Part of a small language model's weights.
Training: a variant of SOAP for these matrices, 613M tokens, 4680 steps.
Each number is 128 + 32 x the weight over the matrix's rms, rounded and kept within 0 to 255. Layers, rows and columns count from 0. Numbers have three digits each.

# layer 2 MLP down (transposed), 1728x640, rms 0.0541, rows 1313-1370, columns 0-79
148195092161119092159128102120085137107140183124088132162168096134151128108211135156114175159130134120138120073142145106107116148130167123125138102134082129106115126099069116152181139201177108140106106166168166096180068068133149092097098191
098170131141109140119112140154129121112142103151129077112148132133071125135126139153129119170148151157082183167105115143109141154148171126179169139141083095146092182142172127121089047174099108125136117162154095085110174189151147112095124094
151135127094155106171118124133179123097137070110137106129179114122118120143133166128146130085145092142120132151169084112119128135104101097138121154125138158108118080167075138179184090105083155119145173136069153088115112108103148124198149153
141115133127109141138156117082140139116218130091184108144165120196158143110191119063186123120117120083135112121170132133159053159186139144147158120088120172125092101084145192142087098151163168152159156110124096141187085090005152077115134169
110144184146122149113139141088137134227133123117120121056165136082062112094154105088096205159083097153173064080092141147121064133106180167154140091115115155164119144090145119121114162112146159131116119121097102128155121100103153132185102194
086077122161117160145088139135126189141177130020138190164161200112134118175117133143107129102146131109140086152141088182167146146121114106095119125110170125155064158147126128139157093107168051148150146098145127140099085106158164094123162181
151164150117129092122155073166092113099138132138172119140093139147127150187115140091125154108119123127126144124129144178127223137165134121132136118135098159173154182123105140100109102098131152079139095181080129129132165146156125167100130110
087088094116176129134094158158102083115134147158115109084139103110083084106137144086133134111117122107105123155080084158152102121110103107094073097138051083136159169128111173080124127141166173125116141097107157092069103138154129091148127074
125130110126179090091159143175136143114104184164142165107154168128101085073162211121119168123075097163093094164117095117133203089088114151095115156182152137193161132143131129083125079134083172093120136104133129166120101186117118147156177104
122110079107136117123061121071174133162117114150134134157162124110139102200171132132096126088130157112127083115159150168125087133060040126168143158122152108133155126103105156154107154113156114096130133128142103135192128143173110113115098075
127122153158173129118114084164067144145142154096119137150180069150154109091163155115175108095128132081143109120126173075113038094064165111145144099105147115163117155157058143134151137100057070125151156150123131102151121113158152144166099119
108070100089126103110178118151089143097059109103187146133124116112139156105156118150147168123136130147099162112112125127138144137117094111133176063173183145095112150141145104124139155141086181093098162112095116106103189096093103156124059167
097143112089163108126092185136178124119165106174152146121131133114077132107183154134117138152076101188138148204127090098113103098141133135115200135175181108121110145139141129077105158130138141123157175137084130131098121131111149145085093088
081137125096083120150095156130190186092214109132160098150085104096155168135161101135090183098138157156072128158125076134142067082172139135177141102139146117197157188116093153120074080134162119113151093146145167122113147090052140098137100124
183099154117121142160123111098136132119121103123145109143163149141095096137149073182131082079152092164152191094137080187119085113138101154156119166135123152145099153081150097146145191151135167108123172109156080090079101138171103171136120175
170153145110085116043104122129115129194180145082138126118142095174103106055154083172149130128115110116155143104156097099116100190107157108096144167101190119104152117133120116147091158149194129151062072122126167172169230176051094149031137152
147135077140136086153068211095155116101170120141094142099126152137071140095163117136123132107072120132104127097144054164095144162112110118095067118140134151157121132151153131149143110093170114141131112050114150112108098129078062094160097175
129140126138125089155120058138152107118131123146132117113134106103105117194148039115130194127108156151144082146130167145164138146107124100131148126211177138067166097114174129107173161118120065157143148159093139161100115143128232121157107127
180155090095129045081175103119094079126093136148135158108138180157102160108064201129166131121065108069125098121141144124099171141088071120172113136089090088084179094204124163126085089064091105110096124144143154115097122152110087157075110141
108112093097056120137102164130213129137154142180111136076169187177192156118122138118124154113119191112142156145129083170150115173156085133177145125166145120163132137173183129154096138110172196130174134119141131162119026107061121090106114139
091123148126161122094131184136162168124053145090115146117130146103149070118152165142108150082170055124168131115105057110135042139073108092082082121158134149148138134144147116142105117168100103116106096138098079080124215115132127124167118131
125137127128124164106114119132158110134161150111147158165151122132131126094108109123104175113112068082150128166101073079178124123088190159102150151117139111084078098146143178112083124125113072126148201141115149090141121117120126110143139081
117153111151104141099143138106128178182161140156142099118138174093133152030162152098126152205124137067135145120091108125113207176160111154214171070107176152115186152088148121113130090170103132190117091123221111101031124132069093129158143190
069107117110071160165087136135109150095124132114115137134155155150119116101169176129153114161119098139133141115134045121126195100140136114117166125172100184072168105162121116149098145091144077065131140167099154132128152116185130115113088130
168095135112072070119116122179064112053099127152127179050123172081188092188093157112165138093091122142124078110127126120129146176112146119111148126143148075136093115139143052138128155166156071066167153149109151105105106128157134145111096139
137117136114140147143103135141114121139113108128077099126108116126116175141165072125161095183124156116129140121080134094129088110115092115148118101088229136117111157148106104131132098170148171147157126160135137117103171151092124146118156118
107203159160163143118124070155136134102058159106174142131155110174141178153118127151148166152171134129186122183032072082096168127081098105109124121053131104174101160116098128133105135135181105102165104099167167139077154100080154129110092086
045189137161110166155056131114141157104131048142084174097134105124113108108095174133078187151129155159075136089153085127060084068149144132158099148161113176151130102183186124112103096147113156115132098124187167093164101149098136168159030163
123131138151141101148143128128149137143137191110148165122133092157090094147118114130111159131087116144103186120146162135159073111151132155094147011163095112092149136118150163085136181075074111128123166099058167170120057171151130156168165184
045094123102089143152166089114111099153120082159074125094077109088086167147118137142091173078166105120102118091096143170170121105110141166120140135103185176069143083154124130164086159131102092138158093084141133104113131156226153104049143151
165160066143056063097124101117105131138166186112085070077113087129151131138068117158134126128123199167183136110079116158115169129161153097113167143123116079119118094156068126179122127110159146131100163120218147118143215113171150193087128138
196135118112129134134125070114127196117133159182120129140133126155139140134153149093185201162159095163117155153120124110177078119118165136112101151144144115128162097132146115177159076174083096064111203184115140127074183139128126075110180121
146159093085110078193176106154172155105072075098154106062160086130093184175128156100160167148144070077120157130169117167158188124108140114196131146117123145154127156135146176167098102107148172107132126166082124153133103129157140144126150144
161174137112078135113161155099086171159081144155215133127208140100121126091092138132150164100117151116123086071133172175144152166158134108163130148157152184118144155101146033101114149138091141165105104109112119111153110111117136142122131154
167126050127197147153178116120137074181071158136100126127179098167099176111191166132152132097147134150098128161120158104190119134140143209104093169127122074063162181100083168095123131170120133103118173129163180081116107176146111156171135088
125096127097163152134143162154166094138156086145152123143118074151070114094151099081163095106108153141162123083078113116133142105159098154129114125159089123165119176201119123107094086048149129148128157128120121166109101160178152134077133158
092119117108100191122094173153149153201165106169123098174080125162160018089113156128144147128098129093195142064175152087114175134124193134108110151130092116145107121095129121048069108115093137153071084177141150152171130190143121101110136165
093142138222143070136097118165149089145126109114124096173118098147138118124076094126095133095175146133178114136105138123163083092111197182100185093224144168152132070116089143131044085066135111110138163170135130144123128134148135110110118156
197157084186145043154132083102097135161150093185109109182134098168150077142104159107140151142117119176139112170066137147168155184143125145108103156138128116135136147153144114113081141075143144084120121173181132104129115101127089153159169177
142136130122210135121126114122174127108164102121125156151120093123109164074107137151092106167103183128100113074126100145147110075158126120111114117057121123107145127151086118162083108133158057193142118136119107125136128150139191120148122107
098159102144143133115113139119140117153104151154167143092136132155113099177137172111115109145124128131125113098119127155134069161144162109136118139152170092122154143117191110117130108171164114123066112127109144130094089092141115138093148100
138134101145152124121070168109164145112125137140120107206121200139098089077109192148101127063156103045108173137122134127135116099110069127165123196162115163127121123043090089207112101117191111163116132102155133152143110145143124141172114132
105082109114150158138098135095148166128130122179102149206113157147104133207094075133130121126113102135107096153087148121085091074119132151131161115134070091071103103119089146095158151158187121088176088172097121135128137101184146128106142136
128146129104152023122199138074107162126110090170130142136145126167111055111139096103094107086075075151195095167065094135197129111116078133111139104093112123152088106158087101117148126126131068172110185148116156148122170121179143109169117148
154072120075183128076093090104129164139098108128120139193215138149141112094226090118150165139107103135109147082147110163145140074103146109136142160153134152172100136130101125093105171072124114121112130111124149127068093120107150082159130105
104137173145173099094147205136139139108153119162115148122150119131063099175102090102065135103088061108072074141115176078115163125092098095090101079109151152147182063080167104086119105106132061160121182120170150109109151112149112118133099142
170099118145112127117155125155123149110132094113104089131120153122089149137112151162170111142130111122147141126090164122142133166134103142144137120150132099131102172119147134094166193080106171160185159184160166169113110173077058133128166170
130122108132216112075124089113133155126174100102156113092141184137130166138167110171089145175100165162124061116078194112131107147113188201086137129140157214123129142167114121107157130002090066175150129151126111140090078165166109126081133197
145158111144122150100159182146104138102112166068102094117141172076149179136109132163135116140139042126143099109160145120126181181060104069143143183148097156107142070098133099145182154155080089094129162191102153166147143142128134158160164162
110100109151133151159087097099109142107079170166140148123098122121145113073175123091173080150142129080183097097127104085086091175132119128177105166171162170139100180104199120118152119168077151157126153150123099114067156102114150123088150085
100120087128071127118134083129130123161100152145106074143161134066152187146129146171136132140161088159168065116157076120174114211065137128099107133145203154144082103076144183125143101154120124155098147155102131133164161173093169119162201117
080125081112119100121149123122097072120174106093081121119178092106133167112209149186176138075104098131139139098112162072155126098110117162106128214153104105134103122167137185131131147105170171110116141115115150161128141145135188116174140145
124136132163145107148119132136143142125112132170142101129105137133119175118144121106040116156160154140121137131149067082151123083114146098126124163159093189084131132170221085129076170141189108166147142145143138163138118138160106126113079087
113120087129062146073112040129121084163102155110145119122178169122124074106158149157197175160131124139101140105108192132125138110137142068168136104129083115133166127178148178149101117122135125066099144101096140141139103143085148168141133115
152061115098113162102127181158121069132052184129124109141126074052102154168099161105162078109132034111146107103116177119084150099114168106071117146119171132128123094136189130084177154154119141166140131102114099098112121184154196110141125165
094162136132179121172145069179133130083120108194177113162137154136097107119091140148104171119094131096142085119125163105091143087141095090114181079181051094187117128138120106147131133112161127109152138138118116093150143188128127166137146147
139140157127148165047096160112099181111175156129128153162180061124131134148152129113127055165086121120124107123174126133146051115125089150135105132086146110077094096076126162140142168122128111110143117167143118124128137115128133100101105133
079166139150120138218107115109139182132072150068191117131073130151148131155106154155128104149156169103128092149123110186166169109125116132121149102147058119162180111109124147094116090142141164114122155171089195122112127149157141133079086156
# layer 2 MLP gate, 1728x640, rms 0.054, rows 1314-1371, columns 0-79
149124104187188158120137150155132199128118118123169150117142164169173120156077142076115105096126164117140143156134105132131125174079082163117161124112066146131101126080185125105104103102120105204138137103131139107096117133065142130092080130
099160165115119113175120106117095080118121119112125170106099068162090094127121116122121083089122147142120188175124070124134146095130143111138112099173092120138113124110138113102126131200148086171145120142158099141113148157149103138092172115
107082135108144097115164128134128125168115153095047125152165126075152149171137140156127102085097132102145134103160125107080111117187132117100093156169109123141099083141120081102120131130138130138125132170174163057169144123131123122131125140
109104104084108159124111134172128146130170143150153127118127067129093143134131174167174083156140090127057150158115179154083104140171096100134125179141140176161075043139132144113075124122104116105109164111118149165144157072092109132140129128
107139088151128139150109119106139159100206063139085136091106080115085153093165174116117132100156136060151077144097143165155147139154151103161109133125166113107130110139085136074115130111152145156206148108142109179166125178122145127108196096
138149146144147076199102125118131143099159078143135152169120088100162168149072095165141114173167182139128143082122161124113113161103145131172140097128116131138137155090023128132083056152132222118147122169092039149129112172099151170109147114
104132082090109126141085151144165158104108163097104110064123182168180129171141192115156127156143107120056095154064179106183083121108169143128101092162104137159170132114110082052148109104179160172225073113120114161076125077104061103081135085
134089183145160109133133215129104154198156094130107138157144172161131115160096115088135122098077123098108154099133154175147186176159067109124147045110106182167120192177167132146096112161122162150139079103176089122081150161153126062161125093
122146117145124148100108140086157124144120140161088138122204137109120128137089120187129170063099182097069136156161161030137131131168128146078141097111142122190102074238133053139110135135134102176157134155152096057123178102094152157135122166
134155174118085108142126085051171187148133096134202075137128148153079126136117115167173126141131126106129138091097134139153098128101132127043136124163086128151094092100086130102078106159117176157145133139126161117134116081104121160140134138
117153076079100185131157102112179060079094106116105148144185132057063118147096075129106159132155125156143082170143136134149144152087064172127098103106159128038107188081131130082142162124137188113086191123120111143136159167100153131173132160
092155112146090156213161163155187113114113142151165149095097097156139175173171166140180153135168106149083180151135117123083096096157068072140126132169128106034195128100124124160110125128120147123180126141179151146110100127165171116126085133
162157165138156093130139099144151100185175123067127130111108103066157184123107114095100115139122117100158097090138124139105176141137161128100124072160092184106127112158198137147157099100115120151101097158078146122080149121113130115119186098
147132107154116108111164133147149123149167117163156157105146108113175177145166092123103124148123178081128090152081086147141146130143180111130116153148176138153175117136161113105142063176054106128062138048110123136132145208093135126103171144
118085094157150038099130047148151082124112078178102176120150125123118123133156177124079138147089059153139144217100152181136060154156097098121174177135145109142135101157129098098060115178152133126202078176124183130140120110221149166126081115
130129128144094108150101133112170183163093120168158142127106102125146105135123067135093107178178121147105128113148075162113108118163166142145120075143137129118117143111099147106125123172110141160151070088127101065096134137089180133167115181
110206126148128173151190181145124182141121107080161090131121091114144160084135157157096134084094065182072145138136118138149142165130139120140105124122071111200106130127170166012170125121083153159077094154100136131069094107134165087141108142
117096174112138091141101118178132155189148110102163151146123126161091115156134088171060099135107152141095100153119129156142125137105149099125158096162105156154074138137120117147098077126126107103117163130203062131160137152145054124150091140
096031143182104132162094122168128104094085158076158140201117109092145106108124169122119160186114137156093131097145146088103110122119101098136096137105142148137154160079105151119142096125160098112131121150139097139137148067138091089127136144
196152145054116111157161128172155111146107131157093116165065138182098124116060142121128100147170025132116072120072123135156103066103155133132156133108103132148155070143153137111137117168221148130119170135091154090170064074058112138095128084
156127129101067141108128103116192141153120097117086063125123089082095155130074125128130134120134093122145139188152107143201129090109115141105090165161140126074111121147145121157158137089149100143178115055178125073114065111179141117147110147
118123080087164127154146126107130083091105150117127116092139093101155122052173147114065197082146095127100135179165079154116099154143161105136077083117151108105148056128161095096137090109138087124113129100179148136123130132148149136192122116
134175076115145144120147124151147122105135088146102142086104119116086127099122158111148136144150162079150109114167114038132081103108128174143119099158109098087112150132135083076116091149135114159122165141165167154143122119160116139102132051
089162118109072181101115157069182122153127179117106141174083104146177212140126118117148155181163144189196237106078149105109112148118186149145093071119134144129110153172133154146130177145144116166166121093093120133077078162188112166134121150
155099135117086139101143174094085089112139180131072087133136150146124114154176102131126144174129122189148139104102092127118172116127120036156165123153134093121122137064113173114131179108195153127083125118065136123127113150111121095095103125
159142170141106071118097173119138148112128145170119169160150145107079093116128160084145152215161168129126060151119133098143087126103091135103048133125146119169117081121184116117111130127155124108110104105104164163158111182094144197110069135
102144175173096160120095152119123188163102082143175108183124111077123039102152112187158184181083120121113133074087155173108099103139103072085094147099138130130117130120144154085128137154108167085163109120103163091121130134065095134171139139
144114148135055129123170108099111147127106172089128079132132109184137107111097118131158203058181140089111117113108056082146131148131082152142075108127170172129168068138133131188093103136096127128134106118080161104109093120135173179085099176
146093159166134090121123157156160099174169077106181191147146079148091113135144193141123160114095127139178139069135167153130106158161161105137137092085130087118131132083090073108143106147154134096152155076110125090205144150129144142141079098
100077086178123134143206162130127083109112163129146133095081158151136112140147117172163154114164139108087086104119160136135087139080173116132143103122165091123126082071080166114065130114141066145183180141149115127155101084193173108136096133
228141157140164166086107106106164120111152135160171116167150126110097136168133134100120169104130082089147101160091096134116121128156091141126172152138089162114144086182136122133136124158176095135093103074106118088125144146104196130128093126
146157092186109155098050126135153124111172118134177154125167104141125122083131100133190118102116114159082072112118212174154107163123190131118141101150070108087169167171096113149150135136110154211072108109178129098123134145126074133098129135
107107170139173114128095095113075113126175070129123068112084114160127120151170110161103069149147151155074134152139207149151096131077097158095150137063127077095101192156107202108154120115116149135106159157161179198117106072115111167158181118
100165180087094189162105145100106151131197101121096097138130133137127110173118130140144093130178105093108154098147185142139138041166102146142161129075204125113148097111154107147193145159069169116143113196117175114135070058166151071109098150
111091127173115089190185095142123076109156091157149127154129108090167064100114131118110161109199175153141093128155110114160141090128124183121112092173185101130113118172139162135097106185107149049157144136133093144129130154124158138108161079
142097130085139060114145151144157138186112137142205179149124108119124137138163091115175102101119145140164134146150160067133127120175151144110139166169113127096163140084136191108140162158148111174137116062235098103069134113109131178137082070
132144137104112120154154199148123147142159167141178077163148103145157103102078137132157126155127109082121091142163152141109166131064150174151151091148139136112161149110151143063138143098170118143126175123168132089067107191140174127139165098
202160178225132050087126137097115155153106116185116133081100106121080169102044110099207169176123158098149139101121132141131130198144146134167109129145131084157096150069081070165102102151119143137126129135088077165160094139172185136145097236
151153094134102127094093145147117192136114109152126079201154082173171074086134130147131147141159106116144126136183125103147080093124100137153103156132119161112117150139152149129112119150142063131130163143118150116077133105115153204159160173
132136186134159112167143055142158090111123119085112082183143139106040134114174124198090093137066064158116138140135178126134100131133117100153124099157078151130108105160167088130133173149119156104140155144124059199117090132136114086099156101
136167071137153075105093155138075138229171131214197096136124111119130132157097130152122112166135133093150126095145126188147150124107070174103132133148096166133095125143104077155067077131149055157149099095087127106132134114198155151130149121
049117144136157114091119125115135051134151136082083146171104214123090142127139106111139097118120106125093114132148077140156137104089170109115123122108123129096174114099213135161119088150116116078157168215081139128100134145121148128098150130
123134172124072103108189158126069131102159142116125165130084145088125139126128100148104118117153076164119133071129144179133128183058108120185147168132091127140129137121112096124124076116138138107183159139123104071109086113148159129107095132
148129147150147171160151091115157140135124074062095102125128088149125163081173109097065161128075116119142118058182194127129149103112150068121181115099142143197112093095064040137096118113124140153134119164173158135123084122122116116148117100
096148131105092128124138125093161133097204095158088096110165107140129110110119149102166125152080123171143166148113109187107111140154139148115148162100139154152113164123134180107169164103101080164132078141169117147176143116094148170156112120
151128113097075142140115139162125183149127164141107090074149164125165062102138119089098159125101105090100116132073172167065148103072072126178138106133076045152085122132173158053115134123108161110112141136170171107089114115125110197128201069
152122147107122106127158137166145090138144166135132195112137128085146135171129114123156164134105118113120120142169102137117156146139123136126117176114109139110159073149131195116061220155098157146089183097151139132125128139131089117187193105
101103064146180163207097197133053103100174114104139081179148138126207133131119166142186105166095120169120141118088145111047152144092136172154143052150135124161089150126120134099187135089101115088195125193140065175080165106049114113155105163
136115180150138103117170133146149168125094112124137105114129147154120106138136166146145126123182152165138182072073152175147172155130169166125091146052080110068135121196154154122149160104180208167077131095125132134112142151119098125128142124
150182100170132127124140152167151115158146109150135119129126162159068150101140109136167121106126117124119145168154189096177107158111130135113165121113116068163104097150160125085101132104067116141165081134136163164169182118108113137169181226
144125158115136116160095093169188055118138118110102096097110096187136100148158144121076133144093122070103159105145140061151116048181165102094086104139188106176080138112134085127135131173116174198186148117147207124102091068145127140120154117
198206111160107165096113178103127106122126106167087081161155118090096124165143067135148161121159136064124121155151128117092095181102162122064140082105064139149092148107090168114078143108112153180107066093117198112082155117110120139092085140
094142119177171160145128066160116079145115101142116095084157099148151119166140063105190126108157108112122110171142104135168166108141140066145076112132055077152174167184147101126049117146143126181121109122168131105047125098099147131150195135
159199144130156175149179114073108138117152145106101141164113094134154182106104103140096105076139174104206092100147130084130120163147133108132132135079025098142170087117075090178112089133142083115122172176163131080122045065103168154141128132
093046187138167117109133161074079106187132149129170139113116164127100170116154127109171125159122089134111149138089131146091121129166160113173075129124167188130151099146202122145149120179171082106134125142110156106119124126141157143192134134
118130142153139179102121120124105158093144128116099125114135114107167143081083121154146093137115158104169146149178156029104137112136119101142187103111104196139092081130124175146130158102144125086106067146089094123090160123103111144092109127
140187096165103144192148109135072148064150158135130104161114080084076064168162128123118171188105170160081074056131187164067107199140135118123154127162188135146118092112141133123205087146172056137150077076107104126103065121109167123167119125
093131160143144157117090096109156133098153147118115162072142114133124147110151165165167158094182086123172116133115129128134112131135130150103161169137153107110131090072078179104123134175094063161096168160124168139096045147081159163146137157
# layer 2 MLP up, 1728x640, rms 0.0538, rows 1314-1370, columns 0-79
161131172143122106210103103164115201144140146176062119116135099147072134143194102145052158085093055107130157126134121101111115214148158105167170086119113143101092151130086174069114093140130150162154095118120112147106110153112127091033210139
115131100121124106111133150109078081129165112080123133131115106193154130109113099127094135143094061136105139147121130094148129104146081186185108096162150124083141085099051131113142091101156161123145142147130157113148093105155100116077212111
179110148123084164187175129096122047112219173123104079163131124125161134068180123086140174122183156086098132159108170135136069173085150146096178124097125103123155156104076179101148095060095103189141116144133131098091087116062157120175115101
119159174104144155104154118096107162131150128105227111106076144106102152098109126108115135125150081181147111177147111145134106143083099100118177146178148113095144126088113109091066102167146108086146111162131151135089122120127163048140131150
158135163161133132124094113095114157067130124111119113135152142052106114091117121146145090082170128081125160116138117182192186091112181158167120109148101170127123139140150113133133131111123069112132154128142155119116111116151103122134119098
061161143146144130184139084171180116073151111154125141129165081097166154121110067110159135166126150120140161120125111181157089145092120106148184216161149108157134141093098149091073110088099102095152103184129090070126135149205160128166177079
128120127146136181148125181113125139146140123095110121052133138112138122202105145141130168136128158123141124146167126156094132101182116091142135148144133112122135098135126144131218198092129139105175102143133140093161128149149102142119144116
150148153044056150099171144175135164110146116053107158081175127108119153143092163100115118101176122090123170097115121101185089193182165090165112178131146115145167112131136137176107105098131152130083087085150133151091119148116141109086097128
142188105087143139146127135212152076080146133114146072132141157124118154098124149211122103150131174140128116194136178145135114154144116087131134107157111085190127107171136121094083156128191121138150141133088177109133185068141163140090157166
131129105131129177087117181180070110112151161154153133157110140133100105155131148082118153103120142148129157163097135156149133090151159176126140134109134100097199131180146119132103127114084085130185147127167128096148152167115122142098092146
131172145148154133086133073081089100134137149097135097087129194146142147138114145125082155086140084156142086148143118087098109087136131213214119113112147119133131157102136120120130142114157134154175163083134102153139121162087146126143118081
124147104105167141139077073052131133145132136159144129122105108129149165122071143110098081069183136151124124156141158130135065230167171071170148186110226155128133133197092131251156081118140158200109117133134125128147188073200138098101184121
040180102144086117138194112121150123097125131159138126169115131143187159123147110153133145037146098072118109171142091099112133083140150094106129107038125142130123156144174127161101029093163153164142133142188139145101205144115103115126140142
155161162093122155074138134086100085119090127167154143160111167191139118111134146130114143206078164057081112116128114100174165081120143137076153119120140138171078116161107140144116142122134155167071138082145151156158138127128125143122177134
137087169169120221103147160134097113172042143199102111153138155153098144180112146122146117151124135113166116177134156191065142101160136150111120076084144152098077137201154150060170083143167111144100110075185149181142158077075095151118111114
106137141092131192158117158106176085132119149082089161193124104140165136124138200173139056095138179233144096163093059172115133185140166141156133154133124150130130135140102133105115217056147098118094109171119106193101154132089078113144160045
124142128120136085114072158114108112150139092101140090153153111101155177093159099131160062099170137079101151096139139142122094107163136092095125154164161113133106138131101154127090136110137173165115135072163134117110162093084130131124087124
119160125092141146184151132132121143149077118145087122108155122189142122112151155111125135092123167213169143143100169116151115186161127135148099163125104179121180073120185175062083120075185092143144067148201182118112171145106111173081089166
075160079129169130084145102181172176158120122086099094101124096177080132115086111166161108111123132076174073123123147192138146127126169181181159156179086189107116144130090142160114106121188147164142088146201138168153127121123186164171137076
106140153101106114070143114159142091153112156151162057094131153103095164104137161146133159107101135202124138151113127173147101117134101126091092160155091127127191141095137131169161146156149142103106110122107091152148125120136149098141173135
097082170163168111113088100131132128154111153105148128127111156156072132129110084145114136150134125111165100148145126084112166074117117106053072172128151119180146122092149108120185168103169072128169114119220146117088069123145129134112174119
167151102198164119144138117091143091158115175126173103134117143144120160160139092104147139079127102155166170159116132047127093136154079138106107133121125134120063119126074103156110128152154124153155123156113081159154163157138149132140121143
124141117101149133137096151177126147150152163097161078121179175134105212130134146119171136140147061108131095122081093084105098164145166141103108089113129131134148087087157116071091084197132112105131129138130142156099169053144108160152150145
118091086130088130113097143162112141159095171153118141158100101164096201070097120135147162108105184150151144144107177121127131127157077151097158143140115110081180119146093202173137180218170141145090164089109153184136114122147061134139125206
120143110155164120129122102189161169139080067149134148140134097076117147129102189063153137114154146169147096065125180126106099137072092145132103122099141109131098080141115131125117129122128121120200146121142042105047150127116152119084135139
127143173107112096114108195134138148123176087105185157086129060098165106196133112155159068230135156083163142170120135136118166087175076096156090155126072176121134131111149170141119144147209085152123130092146140116129184181084094161113106057
118042133171109149126150119062174156161167128147177044128139115123130127181121100165144123062179165101168103115075094137171147156107109136120104147121158099148065172151077138102103195119138135143153129132092094127095147105152089120104179092
150103122120061118124172099160123159146126151113205146146127101163154136151145110103176116136173070082161075114095117146157137218131117185131093112081109114178198125127093125150118090134085140119109133141121122129150101082143149099165112149
105148215140155145124198136105194133136140069148112163101174123148108124129100141135155091110154163130078140127152145146146171160164110152154132133152111153166073145123127094069081156140129163122130156066159135120170061120117103109139096170
184080073173175119159137126092112147203075087142156149154111094130091089107135087138122097118141117157133115097098117140120144151159141125133110151123123114098110164075075147133104079150118163083170103071128147130142117165096129113156149091
041131119061136133201104082076111119152162114100067158087107143165211146105137129147155106145143142070087152121153157119129149083107159135088104111112148121150116154125107158099151108134136168112108175105112164168145152123125070111098152173
121119151097115107136114174120085158124099148164095170126160183165127133099156104129103078135146110153132047104078141167108112181195111063091158122144144114099111087174130095059131153123077105145111143101104169108151117126102096157138154154
109138177121089152104089167131158189127114146154160124106142120062108092144099138050134182170100134125131116158143114108125150168206109103190155105152136134100075149129106119099086121158149113127153186149092142142134159119090168052131078135
130119075083145136151098112083106106138121127162140197121121140096120168118150123107105126135070114148153081131080115138170094146116147131113166213168180065090122134082122094072139151107141128041018180119141089145116186150172100149147159118
173136119082134145161151144042108139119144093139144128119113134083215150090103053101094182115158170181089119107106155113135212056145101125126137162170133143158117136175093084120152094087136093155172085160177168118104105115118190088162114099
133122061150127074122139101101160129100088164143186118143100132111101130086148128109125121176202092135079174111135135137141120114100150137074088142135138192150140181129125107139134147105034196146115140115145095153131112177075116133143112143
110129068191162105103169174074092070088133086142206084117207093113145103135149137106103121087144139106112090145097124140131141052057162081126130186113176183144107130091183114091191152154123082112142145144103149080122134255135092118144093122
110111121133112147070110219159140104061139094159117080138126137138124093062123159097138154110137141149138162150121143133093130156094118202136173118103153166113133118068167143150088168130144110137172093150120150186122132179133085105169142139
173106091160104128099092112076114106124122131104130151147213151064119136107100112083129166151095114091152128140122114210156135104132107104142209206100117157076133120115206105117092157093118134163167176108165113097112138110037141137093215158
113172092156101178112152190134160076116160146108160182115131152159131086116128188103115122120129131130164158158151097176119104127098104133085130096107191094133179148145132137158095088113123154076139127143118071148181146086087133112168158082
108121151103169169109180132193109087195096137135090101122115219108202149118114147155106103172127171085123122165177122150116109169155056125111140179145145124067159074167152164106170107153134112113125104154076116188176101112105155145108168125
131109142157129129136116139128160132092159103110148116178121168147124120076117098145151092113102179168124091123159171153120109093135082085147096158145101149090189156131119136115112094092188074140125078171078172108150093165076145093077126159
113140107147094066135138095100090089108125137070141162160081143132123080133106162175158131162073140079189102169167090095140105111130103094135125017114062118170227104155154107157105164099132161125116097214176117128054103136140165152136147100
127179107118090208160089149109163119107177136091122148130074142093073166113144118140137167148131135186099149146111154138074139151112110158159149181154129086141149146135108140046125148119125125166120124131073100149143143122091147128103142070
155109202143140150147105076101106176080141141191115112098095139134112132112055124135168157150054141135111124076124166164124099098142156115100112106128132104143153090135110102136137131181108162120137120113080057126181124118142117121192135184
142157150130100121168089081087063119123132092128108126174138091108128142132101159063144060157087109136148103209171100158189110170153094119154115132150109074153155177127133088106104177177159061127075101167199144061138135078162153102149085080
109070128189145129095174188182092170154197132152134151130146183174127126097121149163129152097127125126108108151123070130150122139172079061144150105152145079106153130135175118174107133130116150111127148115124106100135142112180152102141074133
151117175203092110117109174124154142141072085129084167137169178111086138164142103097148143115147118104146159155144082163159088127158123126164094148170140108128149163132206139089158089138143087156141165091156076116111165108167119115112101108
121089123124140115142047126103082133145153123184135156188097112101170151098097143115130161108157094159088152115097115073073155048104155143126186093121086158182111101111075095133094102146144073129151227066091200085148091066108110113123094082
066107117084131123068165161134133150166097170157107083098100089053170139149177128140063105104127090173157056169079069158146143152108112104158076161151146181132100146132126166090157114111174115093167167089177138137106126146192131123120137098
127082158168167152080119116093098109124090112172105142123124110094117179110151112122156169150157103152122069111113150185127140135090146161114068145167196062061112122170136141153173099109151105106169035138119106115147165206077176117143107112
168083135139181185158117105147137124042116159160140141107150149192136116116171152129132055157106157101104164162102075150165098147110122136143108188152182063157162111105090072156121123144094117134127133108179098146137134118151105173113191107
066167152125132105121193067094181123137045130108127169136118146127105158122141107142188172110127121089132075124152194109134122072163164125143073139162095058088145158122108091128130133099119162131103138113143149070071161133136126108185134105
121159172147119177140101143145156193129149080139179144134168111125086084163133141067138124104099116087125145138130180130101155164178123129116061116171153124112076138111160157129119164136127192102141094093116106112153188066099126139160116161
131132135095154138206040086062121149114205130153124166150120118131126067103049104122139154146111111097066093145134131120073151108174085139126084108117169146132113146156107138103099078087149129138159196159113081154147127103165127026129137063
171141100134123150143134141080121188120165095114151104127173132072135075185132075133083137103161087152091076139091119174119108130109101164116089136114143066153116161168091078078110072133187112121109119110163088096152122093119125155153163107
116164098168124227174099092157075141130141124068157124115123136139080117178127172150108136131162169108138143076117166162132172133068128092122149126122153134168125115135143117129150139112195084130105116146111135139155177172120229113122129162